config.yaml
num_attention_heads: 3
norm: "layernorm"
rope_fraction: 0.5
qk_norm: false
tie_word_embeddings: true
parallel_block: false
beta1: 0.95
schedule: "wsd"
max_seq_len: 768
Each number is 50 + 15 x the weight over its row's rms, rounded and kept within 0 to 99. Layers, rows and columns count from 0. The size before them is the row's rms in percent of the matrix's.

# v: layer 4 attention value, 96x96, rms 0.155, rows 92-95, columns 0-95
# o: layer 4 attention output (transposed), 96x96, rms 0.251, rows 92-95, columns 0-95
# up: layer 4 MLP up, 256x96, rms 0.25, rows 0-31, columns 0-95
# down: layer 4 MLP down (transposed), 256x96, rms 0.258, rows 0-31, columns 0-95
v92 098:40 63 30 59 45 38 40 47 39 63 47 50 50 44 38 41 40 57 53 25 24 29 76 46 46 48 67 71 91 45 50 49 69 71 64 33 61 41 40 26 48 43 50 50 47 51 49 47 59 39 60 49 77 69 42 23 29 65 80 38 51 55 48 70 24 51 33 39 67 02 57 65 44 41 44 42 69 30 65 47 64 64 63 66 44 59 71 50 36 49 74 49 34 66 49 71
o92 094:58 47 49 32 77 71 66 34 29 15 42 59 45 45 40 65 49 34 67 65 46 54 51 40 54 53 53 62 54 42 41 39 68 19 45 92 65 60 54 33 65 58 50 67 53 33 54 54 11 63 83 45 34 31 34 62 71 66 45 40 23 70 63 36 22 44 44 63 51 40 59 22 41 63 61 53 32 53 60 50 37 58 41 55 51 48 48 53 64 76 27 50 44 59 73 46
v93 089:46 19 55 34 44 58 34 68 62 45 55 63 54 72 34 14 68 41 43 49 78 74 43 83 60 70 45 48 58 60 41 43 70 54 32 44 48 49 45 55 77 57 57 38 74 30 58 51 68 71 57 30 52 32 34 37 72 26 35 27 33 64 47 36 46 61 72 25 30 53 44 51 44 54 55 45 70 36 49 41 53 59 27 39 25 54 23 64 55 25 38 63 47 36 66 54
o93 082:50 77 25 42 56 68 55 57 58 45 50 54 48 57 73 47 51 57 59 32 55 49 31 49 77 27 65 39 64 44 34 83 38 33 60 35 51 23 40 30 40 67 53 54 40 38 57 62 48 45 51 55 79 49 51 44 50 44 62 60 52 52 44 41 47 00 21 74 59 44 65 49 63 47 39 61 32 82 73 57 49 13 41 53 75 35 77 28 51 47 58 39 62 47 39 45
v94 100:42 48 29 52 32 57 64 47 53 61 80 37 35 32 65 59 59 24 69 46 68 21 52 68 44 32 60 79 62 52 41 38 33 41 35 53 34 52 65 63 50 77 67 36 39 40 59 45 46 83 79 64 60 70 27 60 62 54 38 60 61 33 57 49 57 54 38 31 55 67 76 43 40 26 54 71 53 69 40 69 35 57 55 46 73 32 43 63 33 57 46 27 47 39 25 26
o94 084:64 61 64 64 43 49 50 56 23 54 77 65 57 56 17 65 44 72 58 55 42 58 56 73 19 36 32 66 32 22 57 50 43 65 49 31 54 50 51 57 49 55 38 63 30 56 25 54 02 73 16 67 49 56 41 55 61 63 44 40 72 21 66 53 65 45 56 47 50 50 62 73 56 31 26 43 67 17 41 40 50 46 66 41 45 50 67 54 57 39 60 50 69 39 50 54
v95 101:65 58 52 76 64 63 44 75 59 40 53 42 60 50 40 44 37 59 35 56 75 17 43 52 33 59 64 26 59 31 13 37 79 74 70 44 51 26 66 39 35 43 71 56 53 33 62 65 35 34 72 33 60 49 23 56 54 43 54 73 26 48 47 72 54 52 53 37 46 35 37 44 36 53 63 66 51 51 21 76 58 48 58 36 49 43 29 59 42 74 61 49 17 43 58 61
o95 081:34 41 54 40 23 34 60 33 52 55 78 78 46 38 36 67 81 72 62 25 53 54 54 26 30 51 61 58 51 63 38 46 77 46 36 53 17 64 45 52 44 56 46 28 53 52 61 57 60 52 30 57 31 55 50 50 35 38 49 39 38 61 25 37 55 26 35 69 53 56 82 48 57 84 57 52 57 26 49 29 55 62 42 50 30 52 47 62 38 40 67 46 79 66 83 32
up0 088:58 45 35 80 42 39 42 49 27 41 52 29 45 46 44 77 61 34 63 52 43 71 43 58 47 36 46 38 80 22 41 67 37 57 46 34 66 22 81 60 60 62 65 61 34 40 43 39 94 40 60 48 60 75 44 70 45 12 26 46 51 42 64 81 54 40 49 44 82 56 66 58 45 61 45 45 34 51 41 51 53 44 45 35 74 52 44 58 44 29 49 50 35 27 42 66
down0 088:36 44 60 43 46 48 46 71 65 54 40 52 57 49 63 34 62 43 26 62 35 00 72 47 58 75 71 57 57 67 62 24 38 73 40 50 30 71 21 37 75 59 31 39 87 73 53 60 40 54 33 33 50 29 58 47 50 78 58 70 38 76 37 55 53 53 45 49 28 22 58 45 42 37 30 56 51 54 42 56 64 30 60 49 37 27 51 47 48 63 58 52 57 69 48 53
up1 092:23 70 64 70 76 65 62 74 40 56 43 45 39 52 74 58 60 26 65 33 77 35 42 59 46 56 73 38 37 61 43 58 26 79 48 36 51 42 72 48 49 39 39 53 44 56 45 40 66 33 22 36 69 50 39 60 49 35 45 67 69 40 29 31 40 55 44 15 55 75 32 48 50 34 37 49 49 27 38 81 43 48 70 41 74 52 44 49 60 60 70 68 64 41 41 30
down1 089:16 52 39 50 47 55 65 51 53 41 60 48 74 43 48 58 24 75 31 44 56 47 47 63 66 47 61 67 54 72 46 63 55 52 50 38 79 44 30 66 60 36 20 49 56 43 22 78 53 55 69 56 57 70 51 57 48 64 50 14 47 61 44 24 66 58 54 57 38 45 71 36 73 26 44 76 68 46 69 59 49 48 22 63 40 68 40 29 33 29 41 18 37 60 40 40
up2 102:70 57 46 35 57 38 32 49 46 52 60 51 63 51 42 44 61 72 64 42 37 46 76 24 38 38 51 11 32 57 36 51 77 29 37 58 39 57 42 76 48 41 38 49 26 60 46 41 50 53 62 30 56 65 26 57 34 25 46 62 26 44 47 55 92 59 72 46 46 57 69 60 35 37 54 47 48 51 88 74 40 46 45 45 45 88 42 63 61 44 37 31 77 42 54 50
down2 108:83 57 59 12 45 50 42 58 33 51 26 25 58 42 54 16 49 49 71 42 50 36 52 53 58 43 46 37 36 59 40 39 45 66 60 65 83 35 47 40 46 64 48 61 45 66 40 39 67 52 41 54 80 30 33 67 58 59 39 32 68 59 25 54 88 53 66 24 57 21 40 59 41 35 45 59 63 50 55 56 72 45 76 75 47 72 37 79 49 45 50 46 51 40 41 36
up3 086:64 31 67 57 64 44 57 39 37 45 26 41 61 20 51 21 38 55 54 48 60 63 53 75 44 51 39 60 38 78 49 23 40 51 57 39 59 39 62 65 44 16 45 68 45 67 70 56 54 62 45 78 36 53 75 67 40 58 66 67 50 19 67 43 21 46 55 67 50 22 44 36 27 33 59 47 69 57 62 76 60 63 80 34 39 51 68 27 29 41 43 50 47 47 43 47
down3 084:41 55 38 44 49 32 80 42 73 61 60 15 46 54 57 47 53 44 34 49 51 24 64 28 41 27 57 33 34 59 60 58 51 44 52 30 59 33 54 42 41 67 49 51 35 44 37 83 36 74 54 46 83 65 37 64 29 53 24 38 65 48 90 60 79 52 58 53 41 39 58 67 59 34 51 55 54 57 15 44 36 60 39 63 40 55 33 61 65 49 35 44 70 36 65 79
up4 100:77 55 29 73 43 61 57 44 46 48 30 42 43 55 20 41 43 59 59 65 51 44 46 72 35 54 66 34 76 55 44 43 40 71 53 54 64 45 68 50 32 55 44 44 54 69 63 56 55 55 85 59 47 23 16 65 16 56 57 71 46 37 41 69 41 71 43 47 48 37 61 43 53 50 49 53 60 33 59 56 59 44 43 42 19 68 59 45 50 30 59 69 00 74 40 50
down4 100:77 19 59 68 53 47 47 34 60 79 51 22 50 36 68 61 45 40 54 69 45 46 68 50 63 26 40 50 31 39 72 91 46 31 37 48 48 69 39 44 44 35 52 53 53 73 47 64 81 47 74 26 50 17 56 33 31 58 30 51 64 65 69 30 58 22 49 64 68 51 47 20 46 65 43 56 52 30 39 61 35 67 55 48 37 51 50 41 54 62 38 32 61 63 53 47
up5 098:37 56 24 37 74 40 54 54 50 55 59 27 64 54 51 35 31 54 37 43 34 65 64 37 42 64 70 38 56 63 62 60 25 40 57 32 53 26 20 61 41 46 62 86 43 51 49 51 49 32 44 48 58 48 35 19 29 45 41 55 45 47 38 64 47 43 40 54 70 71 73 53 59 74 72 56 65 46 42 88 34 20 52 51 40 68 70 50 49 49 60 68 83 72 33 36
down5 104:51 84 73 86 42 44 44 63 41 58 35 43 48 64 46 52 54 31 51 44 59 48 33 46 78 49 55 56 34 33 42 66 56 61 53 32 62 45 62 74 53 43 51 54 48 50 41 64 55 58 43 72 38 59 61 63 39 39 58 43 60 66 65 37 61 43 52 57 39 22 67 51 50 27 28 55 65 06 54 34 29 70 79 56 47 68 10 55 29 38 16 64 41 45 61 31
up6 099:47 72 47 31 22 58 40 87 27 56 59 51 50 50 22 68 47 89 62 33 48 33 42 34 32 62 65 50 37 34 35 34 50 32 34 36 42 50 48 39 35 78 60 47 51 56 45 59 51 35 62 68 30 77 67 75 59 67 26 34 41 39 27 47 66 46 42 62 32 45 67 51 49 48 49 72 83 53 53 47 27 41 65 62 61 51 69 34 53 44 29 66 65 59 59 45
down6 100:55 64 45 47 60 42 42 41 53 46 34 45 73 28 55 46 51 44 55 84 53 56 54 53 54 36 33 59 51 83 55 22 43 37 49 59 37 22 63 55 50 85 43 30 44 65 54 50 65 29 62 37 33 66 54 53 44 68 53 47 45 45 48 62 16 37 74 52 61 83 37 56 47 61 63 50 31 63 52 55 42 67 43 22 39 58 46 43 57 07 86 48 36 28 40 75
up7 111:64 55 38 56 75 46 16 58 51 77 74 44 42 31 52 57 38 58 69 60 64 75 32 79 37 45 57 55 83 73 20 55 62 52 57 41 40 53 26 52 46 50 32 58 62 43 49 26 41 75 40 79 43 44 34 30 64 50 66 44 55 77 64 58 46 40 40 21 52 30 29 71 42 62 36 59 51 57 55 28 44 49 33 34 53 24 49 42 36 75 41 39 59 49 41 55
down7 115:45 50 48 41 48 30 01 34 52 74 61 63 31 51 29 46 68 67 22 72 38 37 52 58 43 58 73 34 41 50 26 31 67 62 58 25 59 42 60 57 78 30 56 54 77 51 31 52 32 68 74 70 52 45 31 52 52 56 52 32 51 68 51 61 41 60 57 20 53 60 34 72 52 34 46 56 68 64 45 52 49 62 20 62 59 65 57 56 44 57 37 17 62 53 52 55
up8 100:55 57 55 24 37 51 64 58 90 74 37 72 44 51 65 62 95 38 57 26 57 46 48 51 55 55 68 33 43 69 32 24 35 56 46 29 21 49 50 46 27 32 42 52 35 37 75 61 66 52 62 32 44 48 30 44 51 41 56 46 48 54 50 62 23 44 41 35 55 58 37 83 53 45 56 61 34 53 82 51 44 46 51 55 77 60 48 58 53 40 33 60 31 83 37 61
down8 120:23 54 33 54 36 58 61 45 39 31 45 48 42 59 40 40 70 64 61 57 14 42 44 44 34 70 35 68 45 44 47 53 73 54 64 49 27 49 36 71 16 32 63 32 48 43 66 46 68 68 65 61 84 45 55 65 37 47 58 59 40 60 59 61 70 44 77 72 32 43 49 34 58 61 57 62 47 56 31 03 16 58 67 35 45 53 64 41 71 50 60 60 40 63 42 41
up9 107:58 57 50 42 29 40 37 62 32 58 32 53 18 74 54 47 62 49 47 44 38 31 39 45 39 45 56 45 62 53 38 45 56 24 44 51 41 59 35 78 45 60 76 85 40 61 52 74 43 52 72 51 43 74 41 60 48 38 38 76 77 46 77 82 46 41 68 41 75 48 31 58 57 40 61 41 44 59 65 43 86 46 49 29 39 48 59 30 30 63 13 51 50 32 33 56
down9 097:56 25 60 58 74 72 51 49 57 35 49 14 43 64 54 65 43 38 29 60 58 43 55 51 44 34 12 40 58 52 63 43 60 66 66 48 75 50 59 20 60 59 45 38 48 67 46 55 40 62 49 30 42 29 51 29 37 55 88 35 24 40 43 60 63 56 66 68 62 36 42 71 43 66 41 74 62 29 21 43 47 71 69 67 46 57 65 43 59 33 66 58 31 40 64 30
up10 118:34 59 23 33 41 42 61 50 61 46 47 39 47 60 31 50 45 71 57 52 53 87 80 56 09 38 37 69 34 72 48 46 43 66 58 77 28 45 61 58 43 89 50 46 23 29 73 60 47 31 54 57 47 41 34 35 35 34 58 60 63 50 38 77 35 47 59 57 43 37 30 57 74 35 67 63 66 43 55 44 63 52 61 44 36 77 66 47 47 41 39 43 65 28 62 40
down10 128:49 69 50 67 36 49 51 73 53 56 33 67 24 67 39 75 21 66 37 46 26 41 44 64 62 59 47 36 52 62 26 71 39 34 67 44 41 65 11 40 79 47 54 45 24 54 41 56 44 57 72 81 39 43 52 55 42 60 54 42 37 35 45 41 27 52 62 57 77 80 58 37 68 53 57 63 77 54 44 77 44 45 66 52 49 30 49 42 37 47 50 30 71 33 27 38
up11 102:53 47 55 59 59 59 43 76 40 61 23 49 80 29 20 60 69 44 50 59 17 55 61 75 38 56 90 53 73 49 46 42 54 46 62 74 34 42 48 58 55 57 54 62 24 60 62 49 67 28 45 49 67 55 78 31 41 47 28 62 28 71 32 47 60 50 51 65 48 41 38 50 33 32 55 49 38 30 56 29 63 30 40 25 37 28 77 69 65 59 56 44 51 32 48 59
down11 104:54 50 56 37 16 38 37 57 54 71 73 40 45 33 48 34 28 55 70 25 72 70 75 32 64 52 18 26 36 56 30 62 44 48 60 55 56 54 58 35 61 26 55 62 45 59 44 83 67 52 55 37 27 49 39 49 57 49 68 46 53 53 45 44 60 26 32 40 42 52 66 53 66 58 33 55 63 57 37 74 42 95 61 42 36 54 77 59 28 33 62 63 28 58 59 56
up12 102:53 38 63 49 68 17 57 17 50 38 58 46 63 59 70 85 25 82 37 50 56 56 18 57 72 64 28 65 64 39 64 61 69 59 51 58 48 55 34 68 38 41 51 37 46 29 28 36 63 55 45 39 46 53 41 43 41 51 55 58 38 64 69 57 33 61 41 48 72 26 50 40 54 69 53 63 70 34 58 27 53 26 39 50 43 67 29 50 43 55 80 27 57 37 73 30
down12 101:60 31 73 43 76 82 65 42 44 36 54 50 46 33 51 50 80 57 64 46 38 35 33 28 57 09 50 61 30 46 49 30 51 49 55 31 67 38 40 40 40 59 36 44 69 74 51 37 55 42 60 41 80 52 79 34 41 53 53 26 51 47 48 68 36 44 55 43 46 45 68 17 72 60 61 37 57 62 54 39 59 53 55 96 53 37 51 22 57 60 47 36 37 45 64 67
up13 102:64 56 37 47 46 63 07 42 61 50 73 76 70 56 79 42 64 66 53 52 27 19 65 36 32 46 12 52 59 60 49 56 51 15 45 34 21 69 53 58 46 60 51 27 34 68 54 27 65 55 38 51 51 65 30 53 41 36 48 34 44 56 40 55 66 64 57 47 63 36 48 69 43 52 75 46 52 52 45 54 45 76 56 49 84 57 60 39 31 50 37 56 77 49 33 60
down13 109:55 42 47 36 52 64 45 55 46 58 23 37 35 60 30 51 66 44 75 44 58 37 35 55 62 61 45 37 59 37 80 87 43 78 56 31 65 51 48 56 52 37 78 43 65 62 24 32 36 28 67 61 59 52 51 49 31 35 65 52 42 26 31 18 42 45 46 49 23 43 63 51 51 39 55 35 75 48 75 37 56 53 52 37 30 58 42 52 85 45 93 53 49 55 40 64
up14 100:17 74 48 42 47 41 47 46 69 10 47 86 47 32 20 61 35 54 57 53 64 71 50 51 36 46 22 86 61 42 40 46 70 53 66 66 33 60 42 58 61 49 65 46 53 28 25 50 48 62 58 40 36 63 57 63 58 56 31 62 66 37 45 59 48 47 44 63 68 45 24 32 42 51 65 67 33 50 59 39 44 55 67 44 28 27 41 31 51 51 53 37 62 47 94 53
down14 109:48 66 62 52 51 66 58 40 44 61 37 15 44 39 95 66 33 54 51 53 33 37 21 35 56 59 66 43 25 46 28 44 44 31 67 50 37 48 65 71 66 34 54 38 59 67 53 60 54 36 35 68 65 39 60 19 39 50 40 82 57 68 49 41 55 40 68 50 35 51 46 71 22 48 56 50 63 41 31 62 73 45 40 76 66 37 56 53 52 63 19 59 66 48 19 48
up15 093:54 41 58 49 44 26 59 69 68 25 44 48 71 43 42 52 26 64 65 30 61 68 53 27 52 53 41 41 34 58 42 42 64 37 19 60 70 24 35 58 50 31 57 56 31 79 43 56 46 54 68 75 24 49 62 45 62 31 50 79 46 27 62 56 52 44 23 76 45 35 55 53 47 50 62 54 49 42 66 55 39 69 71 60 31 21 62 67 70 18 47 63 71 66 41 42
down15 094:24 57 61 48 48 53 42 61 53 53 65 24 54 37 71 70 51 53 41 52 52 21 55 16 32 31 43 44 65 43 48 49 20 58 67 45 24 71 65 49 65 50 57 37 40 38 65 61 62 65 36 64 71 45 40 66 50 48 64 37 68 32 43 40 48 71 34 50 71 64 46 31 83 41 66 43 63 54 23 57 45 76 46 64 54 66 43 81 16 58 34 48 28 26 58 57
up16 110:51 50 43 32 95 37 55 40 80 38 56 33 63 68 52 48 46 64 36 60 60 69 85 67 38 34 34 69 45 74 59 32 27 48 38 45 39 54 66 85 47 58 37 49 61 47 56 44 63 23 46 64 46 42 34 45 41 46 45 66 56 51 56 18 34 43 46 61 66 54 48 40 61 43 44 31 40 32 56 56 71 46 38 46 65 47 40 64 64 71 43 18 74 18 63 33
down16 108:43 48 44 63 40 27 46 58 74 54 79 66 52 79 32 31 26 47 48 39 48 48 67 31 76 46 42 49 63 62 43 54 38 38 49 34 30 78 62 36 39 60 54 34 34 47 58 37 50 60 32 36 55 57 75 52 33 59 42 08 62 30 49 36 71 72 36 69 66 67 50 67 50 53 68 58 26 75 82 61 53 34 46 48 40 46 33 73 51 60 69 44 50 45 35 26
up17 098:74 44 64 60 52 83 40 60 56 41 51 57 29 56 56 54 60 52 33 35 19 82 31 63 52 50 23 59 51 47 36 44 25 65 24 57 34 32 32 69 57 42 56 64 68 43 53 33 39 21 68 76 32 53 45 44 54 46 46 48 54 50 68 76 37 16 47 58 47 49 46 54 68 59 80 51 49 88 57 45 30 24 54 59 42 50 32 59 43 81 41 45 49 54 55 64
down17 098:35 80 67 24 64 26 70 25 46 74 30 61 66 51 79 44 63 54 55 47 76 41 53 39 71 41 51 54 25 53 74 56 68 47 85 70 91 58 53 50 36 36 50 42 49 49 39 64 37 57 28 66 73 32 67 58 46 47 52 52 34 57 41 40 36 41 56 47 19 36 38 28 44 51 53 62 63 29 34 69 49 60 39 41 71 45 40 30 51 42 42 33 36 49 61 51
up18 117:38 65 44 52 54 61 43 56 44 40 45 78 27 63 57 51 46 36 51 51 20 43 49 72 28 84 58 35 40 56 39 61 84 63 57 58 46 54 47 68 52 58 36 29 14 64 52 64 45 48 52 53 50 54 29 20 56 29 46 66 80 64 56 36 32 48 42 45 51 62 25 58 45 51 67 62 78 69 44 66 39 48 85 40 41 40 62 24 55 15 64 46 46 45 27 50
down18 120:42 39 82 72 32 31 41 68 90 51 47 39 52 51 44 62 67 34 42 61 52 41 65 43 39 56 28 42 49 69 64 50 56 26 45 33 50 52 76 54 51 42 44 46 43 32 63 68 36 48 48 36 41 64 57 65 60 65 54 69 43 30 27 57 50 85 26 50 75 41 19 48 47 43 57 31 45 57 40 17 59 56 63 51 50 39 61 09 55 63 73 54 37 49 78 35
up19 093:50 44 74 52 52 39 34 51 32 54 70 49 60 54 41 61 37 27 29 54 40 61 69 65 55 59 38 54 57 53 76 55 47 51 27 39 39 83 32 54 46 44 00 74 56 43 62 32 38 38 47 58 57 55 75 74 46 44 43 81 52 46 41 58 53 82 69 87 55 50 57 49 66 30 62 64 40 20 57 32 49 40 55 41 61 42 72 51 36 33 47 29 26 62 45 39
down19 109:64 26 47 44 54 42 07 61 43 30 40 44 60 58 48 47 69 78 62 56 46 47 23 42 47 43 40 40 35 41 48 36 88 72 58 68 58 34 62 46 44 48 59 54 85 34 45 58 55 59 30 26 39 62 64 43 39 58 66 49 51 44 69 36 32 70 39 44 50 64 21 68 64 45 53 62 15 49 68 21 57 64 70 52 40 66 35 56 41 42 42 56 57 38 68 79
up20 083:38 53 24 65 44 36 28 55 41 51 33 57 57 38 57 61 41 50 71 26 21 77 77 22 54 54 44 60 66 46 47 46 46 68 48 57 71 63 56 42 41 61 10 43 50 45 47 22 62 54 80 48 35 64 23 33 52 59 25 58 60 58 60 49 62 71 57 81 59 74 64 26 72 57 36 53 57 67 45 53 32 54 19 38 53 50 65 46 57 57 69 58 52 32 31 54
down20 106:61 48 68 27 61 44 35 69 60 14 48 52 36 52 61 57 57 36 42 55 41 62 63 46 54 64 39 72 62 78 56 41 36 57 38 56 38 19 40 84 31 11 35 40 57 35 23 58 65 55 50 42 39 46 59 42 40 64 53 61 64 31 53 72 85 62 73 61 45 40 37 64 39 29 46 37 59 79 49 34 35 48 45 77 46 32 18 54 66 60 57 53 65 49 47 52
up21 105:63 57 65 54 55 33 22 53 40 37 53 62 31 35 26 33 66 56 42 46 54 73 56 48 08 55 63 44 49 43 57 43 64 17 50 50 49 29 25 49 34 46 35 59 77 51 84 38 56 63 60 46 51 29 52 46 44 46 70 30 50 60 47 58 41 40 73 30 24 50 45 46 71 38 78 47 48 39 53 93 71 67 41 47 51 88 55 54 52 48 61 35 56 64 67 47
down21 110:38 25 41 69 36 61 61 54 54 49 22 35 39 65 48 44 53 31 38 63 56 41 32 54 80 38 50 45 63 45 47 41 58 63 50 34 43 58 52 34 53 58 56 47 37 45 27 54 43 77 29 67 57 63 62 40 51 44 61 31 33 36 53 63 42 74 63 38 51 45 59 74 19 58 17 44 35 69 38 50 47 47 29 43 99 41 66 63 37 61 88 79 49 61 54 37
up22 111:45 67 47 50 46 31 44 65 71 48 54 59 67 34 49 50 40 89 46 57 61 49 31 66 54 55 26 61 59 76 40 73 55 30 80 40 42 28 42 46 56 44 48 24 57 36 58 57 14 47 55 28 37 46 47 38 72 75 70 51 48 59 78 27 63 46 38 38 49 08 57 63 42 57 44 23 38 56 37 49 54 62 52 44 82 59 56 73 42 44 27 55 32 41 39 62
down22 116:36 70 35 06 56 31 20 55 52 70 55 47 76 38 46 43 32 57 72 47 47 19 62 49 42 72 47 44 61 69 46 47 39 54 43 68 65 65 43 62 46 40 71 62 72 43 38 36 33 31 59 73 68 70 47 28 51 43 40 31 45 41 60 43 36 60 20 63 52 35 44 64 67 55 53 61 45 49 60 74 64 31 45 57 72 68 30 23 70 55 36 41 31 53 69 63
up23 094:72 37 81 81 51 45 35 34 35 33 64 47 58 45 83 39 53 19 46 54 26 47 46 59 35 53 44 35 22 57 54 41 17 58 42 33 43 60 29 37 39 75 61 37 72 48 49 22 52 68 72 30 73 44 41 39 66 55 48 50 51 45 58 20 69 72 58 73 64 51 55 61 48 63 67 38 58 61 76 50 39 60 50 56 44 59 72 54 16 58 46 42 51 55 63 49
down23 083:18 37 21 59 32 48 70 55 69 51 65 48 62 39 65 45 48 46 38 50 68 59 78 59 53 60 75 49 37 35 58 72 75 23 46 52 71 53 68 61 59 45 62 48 55 38 50 69 60 57 38 63 43 33 56 57 58 07 55 47 56 56 61 57 30 24 61 41 63 46 63 67 57 39 34 64 44 67 10 27 62 56 47 41 32 44 27 25 42 62 38 60 41 38 31 73
up24 086:25 37 27 33 36 61 73 58 51 59 33 65 53 71 67 48 39 58 66 28 54 44 41 51 55 58 37 26 53 67 59 56 58 36 08 27 31 47 49 36 52 61 32 67 41 47 66 52 57 46 68 60 67 72 56 23 63 53 52 56 46 25 49 57 45 41 63 58 42 45 71 68 38 43 61 40 49 64 66 74 35 45 55 51 49 39 34 48 24 29 76 25 66 91 32 66
down24 087:39 22 69 61 58 33 24 62 53 88 28 45 12 49 48 34 49 68 31 40 49 30 54 67 45 45 53 52 65 54 62 67 56 21 51 51 33 36 61 33 76 31 55 50 41 86 53 51 31 35 35 62 46 48 37 43 46 69 44 55 72 47 48 48 62 71 69 29 68 59 64 54 51 37 25 45 73 41 54 57 60 84 48 62 43 58 62 38 62 42 33 61 31 32 57 58
up25 096:31 64 40 56 63 52 54 60 40 44 52 82 50 54 65 16 36 42 76 46 50 33 52 43 40 72 35 64 45 74 42 77 51 54 58 88 74 32 57 72 57 26 68 36 38 55 71 48 72 49 29 54 27 47 66 67 32 33 14 43 51 44 66 51 49 43 42 56 61 18 45 47 34 24 65 56 54 72 55 41 35 64 56 39 40 47 37 32 31 41 64 38 48 40 57 65
down25 078:54 20 80 30 43 36 34 32 28 56 36 09 33 27 50 54 52 76 21 68 32 29 63 63 81 25 58 41 30 58 73 31 70 43 69 58 57 63 73 48 61 50 44 61 52 51 38 65 40 66 61 58 51 46 59 26 48 64 44 52 69 59 59 69 43 56 34 43 48 56 52 48 65 52 37 30 30 59 38 36 53 63 33 61 72 44 59 57 60 64 32 77 43 51 48 49
up26 091:70 32 37 50 36 49 29 47 62 62 39 43 65 31 24 57 64 68 21 56 33 64 51 34 54 44 56 67 52 62 49 42 55 38 64 77 36 51 38 47 37 38 50 71 83 81 71 53 54 25 54 39 41 36 20 61 44 94 50 54 50 75 55 38 27 47 43 59 88 35 39 32 44 63 64 52 51 67 48 66 30 45 63 61 37 54 51 53 31 59 51 62 62 47 28 37
down26 090:29 75 58 59 39 45 60 25 50 26 32 38 49 65 50 39 50 39 41 40 47 48 31 65 65 48 78 37 65 46 47 56 31 75 35 52 63 33 50 49 49 58 60 63 50 65 51 84 30 43 45 81 64 65 60 87 55 57 33 42 63 24 40 48 80 56 36 74 29 49 63 39 52 28 55 52 64 59 59 18 37 53 65 58 42 53 47 58 51 36 31 13 32 64 63 40
up27 079:53 30 73 28 42 33 28 40 19 54 48 76 38 72 73 27 59 45 49 64 38 46 39 63 51 49 56 55 51 71 66 40 68 58 78 53 66 62 35 53 51 56 28 35 83 46 44 42 50 49 17 77 32 44 68 26 48 37 52 27 53 60 46 75 61 53 83 49 52 38 58 30 24 35 64 36 75 50 63 51 52 36 44 40 72 29 49 53 49 50 36 44 54 55 62 28
down27 091:45 48 61 64 54 36 82 51 48 64 66 58 36 29 39 44 55 44 61 47 68 70 61 48 59 30 55 37 61 50 33 71 45 58 63 43 57 17 84 33 48 35 59 67 41 42 28 63 43 71 68 28 47 38 49 45 60 50 57 29 28 47 52 28 86 57 38 41 63 46 49 72 68 51 49 57 52 59 09 45 50 78 57 64 25 21 65 49 51 36 67 54 24 59 30 42
up28 107:62 40 48 55 80 48 55 19 64 46 62 43 64 32 80 35 48 54 38 42 52 59 49 66 72 54 57 84 63 40 51 62 26 41 64 27 55 61 47 31 68 56 51 44 27 49 46 32 23 34 45 36 69 76 51 67 48 76 39 49 40 29 56 72 73 34 69 58 68 57 46 65 47 57 52 29 26 24 53 34 25 23 60 48 33 56 53 48 53 55 57 66 19 54 58 57
down28 090:31 45 57 51 17 41 41 78 31 57 50 25 41 43 43 64 23 63 67 56 53 31 51 51 42 62 64 12 42 58 31 57 44 81 60 67 51 37 44 83 33 52 52 84 71 52 39 79 65 49 47 52 26 46 45 31 39 47 50 46 53 56 47 50 39 52 43 14 57 57 48 25 65 57 51 55 69 69 41 49 53 62 25 46 30 48 50 90 63 63 49 33 58 59 58 49
up29 108:48 52 45 42 46 54 78 61 54 56 47 59 89 14 55 51 45 55 15 56 42 41 28 56 57 81 57 70 41 62 16 58 54 49 52 48 36 43 66 22 66 47 54 42 70 60 77 57 54 41 35 33 37 52 43 57 60 44 30 10 25 78 57 75 63 55 56 47 37 50 33 48 21 62 38 61 52 56 66 50 58 40 45 38 50 47 58 61 72 26 58 30 66 45 60 46
down29 112:61 27 69 28 51 63 64 60 35 39 76 34 70 20 42 53 65 30 31 53 31 38 34 46 45 51 40 62 81 34 18 47 57 65 51 54 50 29 52 59 64 08 29 40 56 49 42 50 68 52 42 56 48 57 38 74 60 55 77 31 38 64 54 61 60 56 49 58 35 63 41 68 63 55 23 63 63 79 59 75 50 58 62 60 51 52 48 36 65 47 26 41 30 28 61 33
up30 093:42 34 47 49 38 69 33 52 63 45 80 44 58 66 62 50 42 51 42 43 60 59 42 53 53 41 18 81 53 75 64 58 57 52 33 34 63 43 56 70 17 42 38 40 47 56 49 41 51 44 41 55 27 44 32 61 41 74 53 77 68 70 62 74 38 65 56 60 55 26 73 57 36 51 72 37 58 53 63 45 39 80 68 54 58 54 35 39 30 47 23 18 49 41 07 54
down30 099:27 39 59 66 63 72 61 28 50 34 39 66 45 28 65 57 45 61 45 31 49 44 61 51 72 26 54 25 32 54 68 65 67 68 67 52 51 57 38 45 58 45 59 75 29 32 44 57 45 41 69 49 47 36 42 55 40 25 61 30 41 54 42 38 55 53 11 38 34 64 63 60 66 85 63 55 65 50 59 68 59 58 39 52 17 50 68 36 67 55 81 34 58 61 24 26
up31 092:31 52 40 27 42 60 64 34 49 84 58 44 63 23 59 47 62 53 34 45 69 19 61 46 51 52 20 72 43 84 42 68 39 54 64 37 38 54 69 64 60 17 44 62 37 71 52 46 44 63 58 45 42 57 49 60 65 60 30 53 64 44 48 66 30 47 70 26 30 43 67 16 52 60 53 59 48 62 55 75 61 37 75 32 51 67 36 42 33 24 52 69 51 50 58 29
down31 097:49 26 40 46 55 86 36 22 32 58 41 22 76 60 78 50 61 50 47 57 42 55 86 45 28 35 54 29 42 49 36 41 60 61 75 53 53 36 76 49 55 50 57 53 61 46 42 76 27 67 54 51 44 24 72 33 41 67 72 59 57 57 60 43 42 60 44 51 55 56 68 53 39 61 19 56 60 63 26 51 36 70 46 66 35 44 47 57 47 42 35 40 26 29 34 82